config.toml
n_layer = 15
d_model = 192
n_head = 6
n_kv_head = 3
head_dim = 32
d_mlp = 384
vocab_size = 1024
activation = "swiglu"
norm = "rmsnorm"
norm_place = "pre"
norm_eps = 1e-05
positions = "rope"
rope_base = 500000.0
rope_fraction = 1.0
qk_norm = false
attn_scale = 0.177
bias = "none"
tie_embeddings = false
parallel_block = false
init = "uniform"
init_std_qkv = 0.0353
init_std_o = 0.00644
init_std_up = 0.0353
init_std_down = 0.00456
optimizer = "muon_variant"
lr = 0.00296
lr_mult_o = 4.0
beta1 = 0.93
lr_head = 0.00573
grad_clip = 0.5
warmup_steps = 200
schedule = "wsd"
decay_fraction = 0.814
decay_shape = "sqrt"
final_lr_fraction = 0.0
batch_tokens = 32768
seq_len = 128
doc_mask = true
train_tokens = 280800000
steps = 8570
dataset = "wikipedia_en"
Each number is 200 + 20 x the weight over its row's rms, rounded and kept within 0 to 999. Layers, rows and columns count from 0. The size before them is the row's rms in percent of the matrix's.

# layer 12 MLP down (transposed), 384x192, rms 0.0821, rows 26-50, columns 0-95
098,185,215,186,195,163,208,175,227,200,195,194,176,211,194,186,255,220,220,213,205,196,195,222,189,188,192,197,216,232,196,189,175,194,168,182,226,182,174,264,187,196,165,189,168,195,214,190,179,210,190,202,223,199,187,190,215,226,226,191,203,231,210,204,199,210,201,216,191,201,233,209,209,188,196,210,207,215,175,202,196,201,219,186,199,185,175,190,224,178,177,205,211,220,171,222,135
090,202,130,215,156,189,248,215,231,168,233,170,198,191,194,202,233,209,239,210,192,219,185,219,212,266,212,210,198,194,244,221,200,201,173,212,205,198,215,178,210,162,212,195,213,174,214,219,190,203,206,205,217,201,228,191,216,186,206,223,178,216,160,208,177,196,214,186,209,176,210,210,211,186,223,220,194,209,211,204,188,186,243,171,172,179,180,210,202,194,189,192,228,232,177,208,170
100,189,237,185,185,197,196,234,211,195,197,184,158,195,192,229,203,209,190,194,204,194,200,203,195,211,215,205,224,207,222,187,211,215,177,194,266,186,217,201,163,200,171,182,224,200,193,248,186,177,189,168,197,163,207,222,191,201,204,209,186,234,200,227,189,209,203,209,200,196,202,212,170,199,239,234,198,216,191,187,216,194,211,218,233,181,192,191,203,170,222,197,204,209,157,218,226
105,220,196,162,221,200,180,173,194,181,185,158,231,199,189,234,214,171,195,205,223,208,210,219,204,200,201,180,201,198,162,197,238,188,230,209,191,213,176,237,229,205,197,218,198,198,215,190,180,210,201,193,191,196,193,229,196,194,210,175,220,179,215,238,168,238,246,227,205,198,187,224,184,215,223,168,230,208,215,190,180,211,190,172,196,212,164,156,185,164,204,216,210,212,212,200,201
100,194,200,209,194,208,169,160,208,214,234,205,197,205,222,232,231,180,181,214,210,146,242,232,200,218,164,197,226,164,191,226,214,217,242,197,195,204,204,183,196,172,169,245,212,213,189,203,201,162,171,185,207,202,191,191,186,190,206,197,169,186,216,202,210,209,209,179,205,191,176,167,214,232,194,242,209,190,225,228,204,207,205,191,192,217,193,211,174,209,176,180,176,208,181,250,188
101,202,166,197,197,214,209,234,183,185,163,200,210,226,204,173,224,218,214,216,218,226,204,207,215,212,188,202,149,200,220,205,209,189,199,184,165,211,177,249,197,212,208,201,141,188,188,159,203,205,196,220,199,198,221,160,215,215,218,172,206,206,207,218,199,203,197,210,214,197,214,168,236,233,184,191,192,236,194,183,197,213,163,193,173,189,215,176,201,199,257,214,203,247,199,180,220
100,210,176,238,195,221,249,169,192,194,175,225,195,195,189,216,222,155,169,198,202,194,213,205,208,248,176,226,189,214,196,219,203,176,206,183,192,246,193,190,191,172,197,176,200,213,215,212,225,189,228,178,207,200,200,203,225,211,212,181,193,190,205,197,177,180,202,223,182,182,208,186,179,223,245,180,210,199,202,203,195,189,203,187,200,203,175,187,213,194,173,186,193,198,183,183,218
100,166,213,200,185,171,218,175,223,182,195,194,185,177,190,170,207,210,199,197,203,202,202,199,221,181,197,199,185,156,220,225,191,173,242,222,227,183,201,188,209,172,194,215,180,193,209,168,190,142,204,242,223,187,188,240,224,201,215,230,187,198,229,207,222,196,165,213,194,202,200,178,202,188,232,225,195,200,188,196,246,215,166,190,175,184,182,202,185,213,181,206,237,223,254,172,167
094,207,225,201,180,246,207,188,192,172,209,188,189,201,238,227,225,229,203,194,188,199,227,181,216,198,179,182,213,205,195,168,201,177,189,226,181,187,192,179,198,214,199,201,227,203,198,213,173,217,200,203,234,214,232,170,191,216,235,161,203,181,212,219,187,226,202,251,213,171,206,164,210,210,167,206,222,186,179,206,240,211,222,183,208,164,189,191,189,222,210,183,185,212,190,196,185
095,191,177,197,183,192,189,200,175,203,189,167,208,163,194,181,213,202,190,197,207,183,197,192,192,149,210,194,159,173,193,178,204,224,186,182,207,184,233,212,186,180,165,219,182,161,189,208,185,225,200,214,234,204,199,191,198,234,206,232,193,207,207,226,211,176,231,179,200,219,238,222,181,203,213,196,200,182,184,245,208,194,231,188,177,206,183,222,216,222,183,212,152,183,186,212,184
096,229,165,218,247,209,207,219,241,231,176,197,238,192,179,194,186,186,152,178,173,199,216,211,225,205,201,205,206,176,194,229,230,197,210,179,218,211,196,191,193,223,130,211,200,207,233,209,206,207,184,187,165,156,208,234,214,184,188,203,176,196,214,181,205,207,188,188,190,220,192,220,214,186,217,200,188,201,184,201,210,180,190,215,198,185,175,190,192,205,183,222,196,217,178,165,182
100,199,198,195,219,193,192,208,186,241,222,197,224,235,185,253,205,175,227,178,200,184,213,232,183,213,205,201,225,207,189,190,188,196,188,188,207,233,218,178,190,158,207,195,206,191,178,229,187,195,188,219,178,219,188,176,191,230,184,180,199,203,197,227,206,231,196,220,202,197,190,207,154,211,226,186,204,197,202,203,240,187,182,168,194,199,211,214,260,209,192,208,196,168,203,223,208
098,213,191,210,222,162,194,207,209,228,192,221,239,195,174,201,197,199,222,229,180,210,202,228,181,213,183,209,194,185,166,190,228,186,180,192,220,208,211,219,191,196,206,209,221,203,176,198,213,197,176,182,216,188,220,193,215,211,218,210,242,220,203,211,174,218,209,195,215,209,188,160,177,215,204,194,181,189,215,186,202,194,237,186,205,225,183,207,184,182,198,210,224,186,190,216,207
101,179,167,238,154,171,208,220,191,174,189,195,198,182,214,181,217,234,185,183,232,200,179,155,199,206,194,207,182,184,226,207,203,237,173,137,198,208,213,184,198,185,191,233,219,199,202,132,215,210,235,193,202,201,194,214,206,218,220,238,216,221,226,199,220,189,204,238,180,198,213,177,200,183,180,228,245,231,220,243,195,206,214,182,235,204,236,210,180,188,183,205,199,184,217,173,191
101,195,193,201,223,210,184,229,196,164,212,223,187,186,211,175,206,231,201,188,209,205,227,209,195,187,225,190,197,179,238,202,185,176,183,176,199,208,189,225,211,196,187,161,183,224,209,173,194,168,243,188,170,226,214,212,209,225,188,211,201,195,182,227,175,227,214,183,234,177,164,199,220,193,209,201,219,252,231,208,204,168,206,170,230,199,203,188,217,209,186,175,192,232,190,195,210
104,172,166,197,204,208,201,255,176,192,213,177,226,185,169,177,193,183,223,198,246,196,184,217,193,202,179,215,219,199,201,204,193,197,223,167,201,217,178,214,196,195,215,186,204,190,200,191,256,203,213,213,191,230,210,242,241,205,204,214,215,165,198,190,204,203,215,196,191,176,207,164,186,227,199,187,165,186,203,213,209,210,167,171,184,172,239,199,159,222,199,219,173,185,212,222,197
095,199,195,194,193,249,199,172,202,195,168,180,186,219,195,184,218,242,195,210,199,178,181,215,218,183,217,233,190,172,237,193,236,176,186,187,208,217,210,205,181,163,177,225,204,190,213,217,180,209,158,197,218,173,203,247,202,185,171,209,219,184,214,198,180,211,187,207,235,198,194,211,186,169,165,252,186,161,201,202,229,196,222,187,218,204,202,203,176,175,198,177,190,188,210,175,235
107,173,184,199,171,193,221,189,209,166,190,196,189,214,219,169,193,197,211,176,221,222,184,221,194,223,242,201,197,164,226,226,231,229,243,183,210,199,181,222,182,193,199,206,194,237,214,189,188,202,216,191,205,248,208,215,225,202,179,220,181,208,190,202,199,202,219,210,207,208,214,179,202,192,183,156,192,223,162,204,211,208,174,191,246,173,180,192,213,216,167,167,239,155,192,179,221
099,220,219,188,167,226,178,184,211,188,161,226,195,203,214,212,225,202,204,210,168,217,192,174,211,179,242,185,226,186,198,197,187,206,213,195,195,152,222,216,194,219,220,190,185,248,189,166,186,194,227,193,234,187,202,225,221,207,233,207,173,184,213,194,200,179,218,206,242,222,202,187,185,218,183,205,187,197,195,183,170,174,204,195,203,213,225,146,193,180,253,179,204,183,210,198,201
103,194,166,210,198,237,184,208,169,191,226,201,199,198,186,200,203,204,204,231,167,198,189,191,207,179,223,182,223,232,181,188,190,196,190,193,212,203,220,197,186,192,219,196,183,218,189,220,164,206,218,206,196,238,191,195,162,180,208,198,142,236,182,205,198,203,197,202,229,229,213,244,208,210,223,231,170,218,188,199,209,194,243,226,215,189,223,201,215,189,221,189,211,208,210,244,216
099,208,196,207,244,161,203,190,167,174,228,218,210,243,209,208,207,218,205,203,202,191,211,184,203,182,199,173,207,234,192,205,225,188,222,212,209,216,162,224,207,186,189,188,182,224,163,208,184,199,201,203,203,182,211,187,179,199,206,196,168,225,208,190,213,201,226,189,171,213,182,201,197,181,205,169,185,193,189,195,158,178,235,182,224,214,157,179,218,244,201,151,226,220,227,211,192
096,190,179,209,196,227,207,223,178,214,191,213,195,188,205,208,211,218,187,228,235,210,204,179,213,164,185,188,175,181,233,200,200,192,224,243,161,181,216,182,210,234,176,169,215,177,199,183,201,214,225,194,192,211,210,195,206,234,212,206,180,171,178,192,201,185,210,166,194,208,209,221,191,177,185,206,226,208,232,190,178,167,202,211,203,168,153,201,202,206,198,164,179,223,191,203,216
104,247,177,197,199,171,198,154,194,218,221,209,219,180,219,178,233,203,211,205,201,225,223,224,225,200,209,190,212,195,202,175,176,211,180,198,206,182,231,219,212,197,231,187,181,194,211,190,187,193,188,188,183,193,207,243,202,225,205,200,190,234,210,222,174,199,185,201,167,188,229,195,182,188,204,196,226,196,210,200,180,178,196,230,212,213,202,206,221,198,215,205,210,215,230,233,197
103,236,206,146,193,195,204,193,204,178,159,238,191,203,210,204,220,200,236,179,188,196,245,163,220,197,213,209,226,205,190,204,174,201,166,191,162,174,182,223,227,177,237,234,211,201,207,218,189,196,197,213,215,193,219,202,182,202,193,210,181,200,180,193,209,198,176,200,164,193,179,209,220,192,202,217,205,217,210,211,182,207,221,207,187,184,176,239,198,214,164,211,176,193,191,207,186
100,165,187,223,196,178,194,215,213,219,206,203,209,213,188,154,229,178,195,191,179,182,210,227,203,201,221,207,217,168,215,180,171,158,221,175,177,175,185,185,165,211,180,162,188,165,205,207,223,176,238,191,200,217,198,196,224,242,217,219,193,194,206,189,217,199,193,165,183,203,206,216,192,187,224,201,200,199,210,218,190,214,196,164,153,175,196,165,201,174,230,182,199,189,228,224,177
# layer 12 MLP gate, 384x192, rms 0.0811, rows 27-50, columns 0-95
096,216,206,180,212,218,207,187,237,194,210,175,186,225,239,182,196,232,187,215,188,216,193,194,196,225,224,196,216,233,221,223,173,209,227,251,243,213,206,206,182,199,235,200,215,223,206,236,207,214,191,176,191,180,208,176,171,217,170,192,204,200,209,182,195,204,186,187,185,157,218,180,200,197,210,163,195,192,198,196,161,187,190,200,248,176,198,193,189,216,215,201,159,205,141,166,215
097,193,197,221,173,227,220,209,225,222,163,224,160,184,223,195,254,183,219,220,197,191,242,198,185,199,177,199,223,201,245,171,193,174,190,173,191,213,174,218,182,196,212,171,200,211,212,200,240,212,208,196,201,223,209,164,214,184,183,166,193,223,183,234,229,187,186,196,213,206,228,186,199,188,180,194,226,193,201,187,238,225,210,171,170,186,211,226,184,191,171,213,222,209,197,188,214
106,216,186,203,164,222,199,220,219,193,224,207,242,231,208,210,216,202,195,207,235,159,207,174,231,194,214,215,175,217,233,208,206,200,227,191,190,213,186,194,188,191,197,190,233,213,203,184,216,235,205,209,206,197,163,160,242,215,222,232,205,190,196,190,222,210,194,224,210,234,209,192,218,195,216,219,221,196,202,179,180,238,168,197,203,213,167,215,175,179,252,204,185,197,185,241,239
100,165,200,184,200,186,202,197,225,229,188,209,212,224,200,188,211,206,189,191,209,214,218,192,189,208,210,220,172,206,207,204,207,191,146,180,184,208,211,216,230,223,182,207,220,242,214,224,190,187,230,162,196,231,212,224,209,215,235,228,221,216,191,242,193,214,195,228,229,195,208,204,175,164,184,180,182,216,209,214,210,241,209,194,217,207,211,210,194,208,199,192,224,211,227,165,183
100,198,183,210,193,187,197,212,246,207,160,213,214,184,228,192,205,163,189,199,183,177,193,213,198,207,236,223,225,212,164,220,199,210,191,175,200,225,241,178,216,194,162,181,183,213,203,191,193,207,231,216,169,197,176,192,199,241,213,200,197,204,156,202,184,191,226,211,200,188,219,203,218,202,200,179,184,210,198,196,195,203,232,169,191,201,220,161,244,186,212,180,207,194,200,208,198
100,231,185,183,182,184,214,158,179,202,185,200,218,201,184,175,172,222,204,216,187,220,192,191,169,180,205,184,183,193,200,184,175,211,195,196,190,223,203,188,158,209,241,228,212,219,193,196,200,204,179,201,189,216,219,179,211,178,215,238,153,165,222,200,211,179,199,192,232,180,189,193,199,156,178,193,220,176,228,207,180,212,184,187,174,177,248,204,212,163,215,158,186,189,186,202,190
102,177,200,204,190,206,192,218,194,199,223,223,194,187,178,217,229,213,189,222,202,202,190,194,160,202,216,166,178,186,209,205,200,211,192,199,201,190,203,235,180,178,205,171,210,235,203,177,221,177,180,171,203,207,167,212,203,187,210,195,244,239,206,205,194,197,188,171,188,240,201,201,204,190,166,223,202,164,208,208,171,178,253,215,182,220,209,233,222,206,200,161,171,177,192,252,182
098,216,184,232,184,198,166,194,202,204,188,148,186,243,150,193,191,215,220,180,192,204,212,220,213,211,169,178,210,196,203,193,204,189,213,184,215,233,239,181,228,213,204,199,225,180,193,161,198,212,200,217,219,203,211,184,184,220,218,212,183,195,187,183,181,192,228,178,221,215,189,184,173,184,178,179,209,210,215,213,190,223,201,169,169,237,185,213,147,218,185,223,189,179,190,178,215
098,195,206,211,204,209,173,202,195,213,186,208,209,184,207,195,219,230,177,204,200,198,194,213,196,221,189,194,243,217,185,174,230,184,177,184,216,198,197,202,212,198,193,209,202,177,212,198,167,200,213,204,176,180,206,168,215,164,197,201,207,207,171,221,183,248,199,206,212,153,181,204,247,177,186,187,190,206,159,186,175,211,216,213,170,238,190,204,191,180,188,208,160,202,202,223,214
099,189,196,196,172,207,185,198,227,193,218,216,214,184,223,249,174,204,202,200,188,169,178,228,213,230,184,205,213,205,224,207,211,217,237,177,154,182,191,227,189,202,184,206,224,166,267,206,214,229,199,232,214,219,233,193,203,214,202,208,202,222,180,202,188,192,226,221,214,202,203,157,202,189,169,198,222,221,198,212,196,195,219,211,191,234,206,222,207,220,225,167,227,213,193,188,200
096,196,218,192,185,202,226,198,212,196,179,192,233,193,212,204,240,184,218,232,175,211,217,234,186,224,172,216,202,217,191,197,212,171,220,220,219,213,162,189,193,200,209,190,185,203,189,213,181,180,174,148,181,216,188,193,176,187,155,249,202,193,181,240,219,200,217,175,194,207,198,247,203,201,205,190,224,200,182,213,242,224,184,181,191,224,217,219,203,214,204,208,202,148,194,191,163
100,207,216,207,182,213,213,244,228,210,216,199,235,222,189,190,187,194,198,184,172,221,209,191,161,202,222,181,167,174,184,222,203,192,209,217,182,191,198,210,193,201,165,193,209,196,183,229,188,171,199,220,212,207,184,156,188,187,237,205,241,210,184,187,242,165,229,202,207,177,179,199,211,208,206,225,188,185,197,165,208,200,209,197,226,187,204,210,248,194,186,195,206,185,202,176,239
097,174,178,182,178,208,204,161,191,194,192,169,229,198,190,194,181,184,207,217,223,149,224,256,194,229,194,204,209,209,210,234,187,191,228,238,211,206,236,228,234,231,209,205,202,207,209,213,188,204,204,209,202,189,209,194,204,213,227,193,193,205,217,229,206,216,243,249,218,192,179,214,236,165,190,205,185,199,195,188,181,199,229,218,190,225,184,237,184,225,193,234,210,194,218,166,249
101,179,185,216,219,198,173,190,163,182,202,188,204,204,237,207,214,238,192,195,170,202,175,202,211,231,220,247,202,222,200,195,183,218,206,204,254,187,191,191,210,174,193,194,191,225,208,155,236,212,196,211,208,167,190,172,186,171,175,232,224,196,204,214,204,227,204,213,199,201,203,196,168,189,196,196,221,192,192,216,198,175,180,246,198,181,186,201,206,184,202,212,190,215,190,205,226
104,161,190,210,210,193,228,227,215,198,217,174,214,229,214,178,183,158,204,169,206,220,218,172,204,170,223,200,208,170,184,219,248,211,188,182,211,181,198,201,183,185,194,165,215,207,207,188,207,192,190,213,172,171,204,179,226,192,183,181,163,209,212,197,211,216,249,259,172,209,199,195,202,205,192,222,221,196,202,237,169,204,189,225,239,223,236,205,191,204,219,204,216,189,231,183,194
097,197,182,199,201,202,179,194,179,191,189,184,148,196,194,204,205,237,196,229,203,172,208,191,192,195,172,163,186,183,205,216,200,211,226,215,198,162,217,218,185,194,194,201,195,200,223,179,220,218,223,183,226,201,227,195,167,212,207,222,165,208,207,183,183,208,189,202,203,203,177,182,186,219,237,199,179,200,192,202,196,232,202,249,164,183,248,194,180,215,190,203,176,190,180,228,228
102,193,214,209,186,208,177,203,182,166,209,167,218,203,157,203,188,213,242,198,207,215,199,186,201,175,207,178,214,205,206,216,243,238,216,185,207,195,222,188,186,260,193,181,198,177,192,185,194,194,189,200,210,149,195,158,211,204,206,219,194,226,179,163,198,183,205,159,197,209,182,195,199,196,225,199,196,218,206,197,200,216,186,179,204,231,210,223,182,246,246,192,192,211,214,165,191
101,186,198,219,194,220,176,206,209,208,197,204,254,161,217,208,171,192,217,248,212,231,209,180,197,244,225,218,215,195,241,215,194,230,228,168,187,197,206,205,193,187,197,195,204,162,159,167,190,211,190,212,187,209,211,197,198,226,210,200,169,250,178,178,189,185,187,173,211,220,187,193,197,171,181,205,189,194,182,207,176,207,217,202,188,202,205,214,213,209,217,227,170,227,226,208,195
101,172,232,174,204,187,241,185,201,196,200,187,208,215,214,221,246,217,208,186,199,202,201,225,148,193,191,206,162,171,156,220,174,187,183,211,204,223,217,203,192,208,208,207,181,151,212,192,200,179,190,149,207,188,202,217,224,225,197,191,179,162,189,175,210,177,178,195,206,205,188,230,206,217,192,224,220,178,239,226,179,216,199,203,221,179,201,212,176,197,196,211,173,183,224,213,204
103,186,211,210,202,254,184,204,227,180,201,195,182,208,170,175,229,177,196,223,211,200,199,243,205,229,207,194,167,212,194,200,187,187,229,201,184,169,195,191,184,185,198,189,239,198,235,198,199,212,199,190,174,209,224,175,219,214,182,196,210,168,221,226,203,207,242,206,184,202,213,204,188,175,205,184,225,194,212,183,225,182,207,253,178,193,229,176,205,179,205,210,188,183,183,179,212
100,196,241,195,204,197,200,203,217,211,165,219,222,181,181,215,223,211,185,213,207,144,180,202,230,178,184,214,222,171,201,199,207,227,202,170,208,219,181,233,196,207,194,222,236,204,189,239,208,196,205,228,204,203,214,238,184,187,209,168,179,181,165,197,195,198,203,231,212,212,181,184,215,220,202,171,211,216,203,225,242,204,181,219,185,178,225,189,185,199,214,239,168,160,235,172,185
105,222,195,195,186,205,198,194,213,206,228,230,170,223,212,143,212,218,214,197,214,212,235,196,177,199,194,159,191,204,197,224,186,203,187,188,182,203,216,209,203,196,209,178,206,218,195,193,221,225,172,206,196,196,205,202,224,203,187,210,216,181,189,181,213,194,222,227,207,179,207,214,197,226,184,213,207,194,228,182,236,207,234,221,222,217,217,173,163,218,218,196,177,223,217,177,241
102,175,209,205,201,199,229,185,191,216,200,186,252,199,239,199,242,159,197,191,222,213,219,182,231,201,222,209,203,275,197,206,207,191,194,202,151,245,224,218,247,214,211,199,225,187,209,202,199,183,231,205,230,202,199,190,205,199,192,188,218,228,195,166,240,217,220,184,197,202,222,234,202,248,158,194,222,198,218,219,186,215,221,229,171,192,222,191,233,199,186,193,187,211,212,188,223
101,200,230,191,231,246,182,184,189,209,205,189,184,194,198,207,229,182,184,239,206,245,192,196,183,227,218,212,174,202,186,207,191,225,190,191,204,223,204,238,187,189,208,198,196,189,200,203,243,201,186,181,197,207,194,205,205,223,201,183,222,210,166,204,203,219,202,243,181,186,197,201,190,222,234,176,210,173,195,205,195,231,202,215,235,193,237,194,194,174,162,204,202,196,239,177,185
# layer 12 MLP up, 384x192, rms 0.0868, rows 27-50, columns 0-95
094,189,207,185,227,228,209,223,186,208,195,185,231,203,197,205,211,173,201,187,241,164,143,221,218,165,186,216,196,176,181,207,223,208,175,207,210,171,234,173,177,216,191,207,199,199,186,223,202,217,190,212,184,209,185,219,180,178,206,190,212,220,196,206,185,188,245,154,216,190,192,191,206,177,191,217,201,181,187,212,218,218,218,199,193,190,202,239,166,205,209,226,210,216,207,230,200
100,211,214,208,205,158,214,195,215,164,204,232,221,212,224,160,231,211,193,233,203,199,196,180,217,199,170,181,197,204,217,224,206,232,219,177,192,208,200,190,226,192,190,188,201,180,229,190,172,183,224,192,224,240,204,200,197,181,168,208,176,225,220,221,200,209,211,213,180,189,193,175,189,240,181,188,209,208,221,197,160,188,175,206,176,206,220,178,183,186,196,198,204,205,196,198,170
101,171,180,215,161,203,203,188,207,183,199,222,190,173,188,224,192,205,178,196,169,204,214,175,187,208,172,251,213,236,202,178,180,173,208,221,198,209,235,163,165,161,220,217,194,175,216,213,191,201,202,229,233,202,215,165,211,197,180,173,206,202,217,193,212,206,193,167,179,188,188,204,189,195,201,190,180,190,181,189,197,164,232,158,185,204,200,227,183,169,218,177,211,198,195,181,203
101,212,228,194,192,180,229,208,208,215,228,199,181,212,231,217,217,172,202,174,173,187,180,240,229,182,174,200,204,184,211,191,166,228,190,214,221,148,212,182,163,220,176,214,192,174,199,203,203,165,208,216,190,192,185,190,212,203,217,180,201,203,239,193,198,200,211,137,201,244,207,222,219,207,216,209,216,206,206,208,198,189,190,198,198,207,217,188,177,200,161,232,208,206,215,228,210
099,203,179,164,169,192,186,196,206,189,197,211,208,216,200,198,215,198,205,247,205,212,214,207,166,183,225,192,237,195,222,174,209,196,195,214,208,184,216,199,194,183,186,184,172,215,210,184,205,208,229,177,177,202,239,201,189,190,174,233,172,186,228,182,185,204,226,224,231,203,191,184,185,205,194,199,210,237,201,191,207,196,221,196,228,222,189,195,198,198,168,173,187,229,199,219,236
097,190,193,219,199,197,196,203,231,167,226,222,203,205,193,220,201,148,173,206,188,205,185,226,202,191,189,178,192,206,186,196,195,169,166,200,182,185,214,196,205,177,204,209,188,166,206,178,207,229,201,196,188,206,206,243,220,213,197,198,198,204,199,175,208,221,176,200,169,181,163,187,219,213,189,207,196,173,137,200,207,186,199,230,213,191,225,186,203,210,239,186,162,250,210,208,221
098,218,184,207,217,202,204,207,195,197,221,227,212,212,243,203,202,235,225,200,192,184,208,237,229,227,200,198,172,200,204,196,218,188,188,199,189,208,182,196,181,214,207,169,173,204,184,195,190,201,194,171,163,190,206,207,202,248,193,203,205,168,182,198,201,178,189,192,195,213,196,216,213,248,178,165,187,167,196,205,221,228,210,180,197,220,187,153,219,192,213,166,192,226,161,209,206
104,185,213,231,191,195,201,190,207,194,211,212,189,164,182,202,170,208,209,215,166,189,206,237,209,190,224,191,215,195,190,177,197,218,197,189,164,187,183,209,185,199,214,196,186,235,214,204,184,167,198,228,175,222,243,205,195,211,202,185,181,217,188,188,226,203,209,160,176,151,206,233,230,243,223,254,228,168,199,187,225,192,151,212,189,177,229,182,185,191,191,194,213,240,218,218,180
099,224,141,185,159,196,189,178,223,228,202,222,232,199,220,202,230,201,228,226,203,227,223,181,199,171,177,234,190,177,166,229,213,211,181,175,214,213,237,202,204,163,215,200,193,188,202,194,248,221,201,188,175,148,188,190,225,197,210,206,194,175,216,243,199,190,196,189,213,203,210,210,200,241,229,174,224,202,192,234,203,202,195,159,201,207,185,204,193,230,199,191,190,209,201,223,195
101,226,205,205,217,228,210,192,190,185,208,205,232,209,198,224,185,250,179,203,210,156,188,151,195,175,242,162,174,234,193,201,203,188,205,207,210,200,216,192,207,223,199,176,200,168,188,202,209,184,186,177,237,162,181,213,188,208,195,218,177,207,214,235,212,180,176,216,231,180,210,231,232,176,207,227,190,201,206,201,148,200,250,202,216,190,216,201,222,212,217,199,173,192,198,188,215
096,156,244,195,228,215,198,222,187,215,186,198,221,190,218,278,222,210,211,224,218,188,198,204,171,192,183,233,202,201,166,196,201,199,202,236,198,194,216,187,225,202,223,218,208,210,205,174,194,181,173,190,206,221,219,188,194,202,166,228,209,235,181,189,196,210,214,196,176,198,203,211,210,189,215,204,212,190,188,219,200,188,193,197,205,233,214,214,207,207,178,178,170,200,195,185,183
098,210,215,194,161,198,205,264,206,194,242,157,191,190,170,205,180,232,206,185,209,182,196,190,183,198,196,193,162,217,192,214,218,157,230,224,169,179,178,187,158,215,181,160,211,163,213,196,208,219,206,203,225,225,207,182,197,196,207,168,200,255,185,189,177,206,193,187,191,189,218,204,200,179,210,183,217,196,186,223,188,185,154,172,216,223,175,216,217,195,194,191,201,209,172,196,197
097,205,191,235,206,193,198,246,172,214,181,189,184,189,206,209,161,205,184,215,224,205,239,208,188,203,184,186,165,165,180,165,229,199,175,218,186,201,208,204,211,180,243,175,203,206,244,171,208,214,197,214,216,192,180,235,166,207,191,199,182,218,203,167,177,214,178,197,180,202,225,188,193,235,195,182,168,226,200,229,204,186,208,172,201,224,207,210,211,194,214,226,211,198,178,209,207
104,191,165,192,219,153,179,219,207,194,177,170,214,172,178,210,205,180,217,217,211,204,182,192,189,171,204,208,193,245,176,204,231,204,204,220,213,204,189,187,192,167,223,187,212,195,225,257,218,237,192,169,178,186,185,248,207,208,174,223,238,175,211,199,191,203,193,202,226,223,215,212,218,175,154,173,224,173,176,210,235,197,187,243,150,194,188,192,167,235,194,183,193,225,194,209,197
102,266,179,243,177,247,181,207,201,204,163,189,183,216,186,189,180,215,186,219,199,197,153,226,153,227,201,182,168,234,166,202,206,205,165,208,192,175,175,183,207,192,193,180,187,180,221,232,200,223,177,204,195,213,190,198,235,225,186,200,181,208,191,198,217,217,181,215,185,202,190,208,205,211,176,224,162,197,196,204,168,227,217,175,192,218,198,195,215,191,163,186,218,218,194,235,189
096,150,196,200,223,232,174,204,180,204,204,205,222,186,226,186,196,199,175,216,185,214,215,167,218,169,207,203,192,240,202,205,202,213,185,207,194,153,208,200,191,183,205,225,217,174,212,166,194,216,209,215,171,202,194,201,195,194,213,230,196,211,191,156,242,215,186,195,203,157,189,247,209,186,183,185,183,188,219,209,213,210,224,230,207,148,201,193,210,214,190,241,210,199,197,226,209
108,213,195,193,166,189,166,215,232,206,208,241,204,204,198,214,241,192,175,199,189,183,195,207,207,186,211,165,178,234,211,238,216,180,196,178,218,213,242,202,190,203,216,222,188,173,209,206,187,221,218,167,157,178,225,202,200,151,192,219,200,177,164,188,203,199,204,205,194,177,218,178,208,190,201,175,215,204,194,184,220,184,193,220,228,186,185,180,200,206,174,213,192,183,170,182,207
098,194,194,189,198,177,200,196,208,197,215,205,230,203,207,162,209,219,192,208,201,214,170,198,163,215,194,204,201,226,227,222,195,223,221,182,207,201,194,181,204,190,159,205,226,178,215,185,152,182,225,197,224,173,178,179,170,210,230,191,195,178,238,203,189,221,173,226,203,208,189,228,176,210,204,210,194,227,226,160,213,210,201,169,176,164,202,217,188,221,190,194,171,216,213,191,208
100,206,183,197,217,179,200,195,186,177,226,204,179,155,197,163,214,222,185,241,200,215,197,200,194,220,199,193,226,215,204,216,189,191,212,203,225,183,186,177,198,236,202,171,260,212,205,199,236,217,208,208,254,211,214,209,184,216,200,203,169,216,195,167,213,162,212,211,173,183,236,182,199,210,184,194,214,208,172,233,200,192,221,209,207,185,183,191,188,218,225,207,198,238,228,192,172
100,192,219,210,167,175,237,217,205,185,203,159,237,158,209,232,165,232,229,228,212,196,211,203,196,205,203,181,236,211,212,219,198,169,223,209,197,203,182,197,189,203,193,178,206,176,194,198,212,199,214,202,186,195,188,212,178,145,183,195,224,185,210,195,185,209,205,199,219,209,241,201,228,187,185,215,222,222,175,199,221,183,162,187,201,189,209,207,222,246,218,205,206,212,205,205,203
097,198,175,167,181,209,191,220,187,212,189,227,185,170,232,208,202,197,214,184,183,221,200,203,219,168,174,187,192,204,191,227,212,172,198,205,198,177,201,185,226,206,224,203,189,167,194,204,221,194,185,209,215,219,201,201,168,187,182,198,179,182,220,162,171,205,212,237,199,176,190,216,197,149,188,185,192,163,179,204,211,183,220,201,203,239,180,233,206,207,224,185,209,160,169,234,246
102,200,178,161,184,184,193,239,186,215,225,172,188,167,217,222,241,205,185,213,204,228,194,195,212,215,190,215,211,240,204,208,199,184,209,207,215,215,188,201,172,231,190,221,208,209,191,197,233,186,190,216,158,191,200,184,186,160,198,190,202,189,191,174,198,223,169,193,198,172,194,215,198,185,238,200,214,212,189,218,209,200,236,223,152,195,198,200,180,228,234,204,194,186,195,186,208
103,196,203,176,185,205,221,199,219,181,181,187,180,189,180,181,239,206,207,185,197,176,195,192,226,187,201,190,173,242,202,201,192,174,191,169,189,190,201,198,198,215,192,213,225,204,201,208,191,208,200,214,194,223,189,169,159,205,171,202,199,204,178,190,207,198,226,175,185,181,229,189,212,224,215,209,218,195,212,224,173,185,193,188,166,171,211,229,187,231,191,220,233,205,193,190,246
096,206,203,192,164,244,237,206,191,217,205,193,137,192,199,196,158,197,180,181,221,202,191,194,196,193,199,208,169,227,185,215,194,181,186,206,222,207,206,234,231,241,222,211,214,185,216,210,241,210,219,234,178,183,226,199,211,194,201,261,183,176,178,203,241,197,185,201,222,188,176,213,181,218,190,187,192,178,202,159,218,193,191,184,171,214,208,211,175,207,210,240,189,188,208,219,191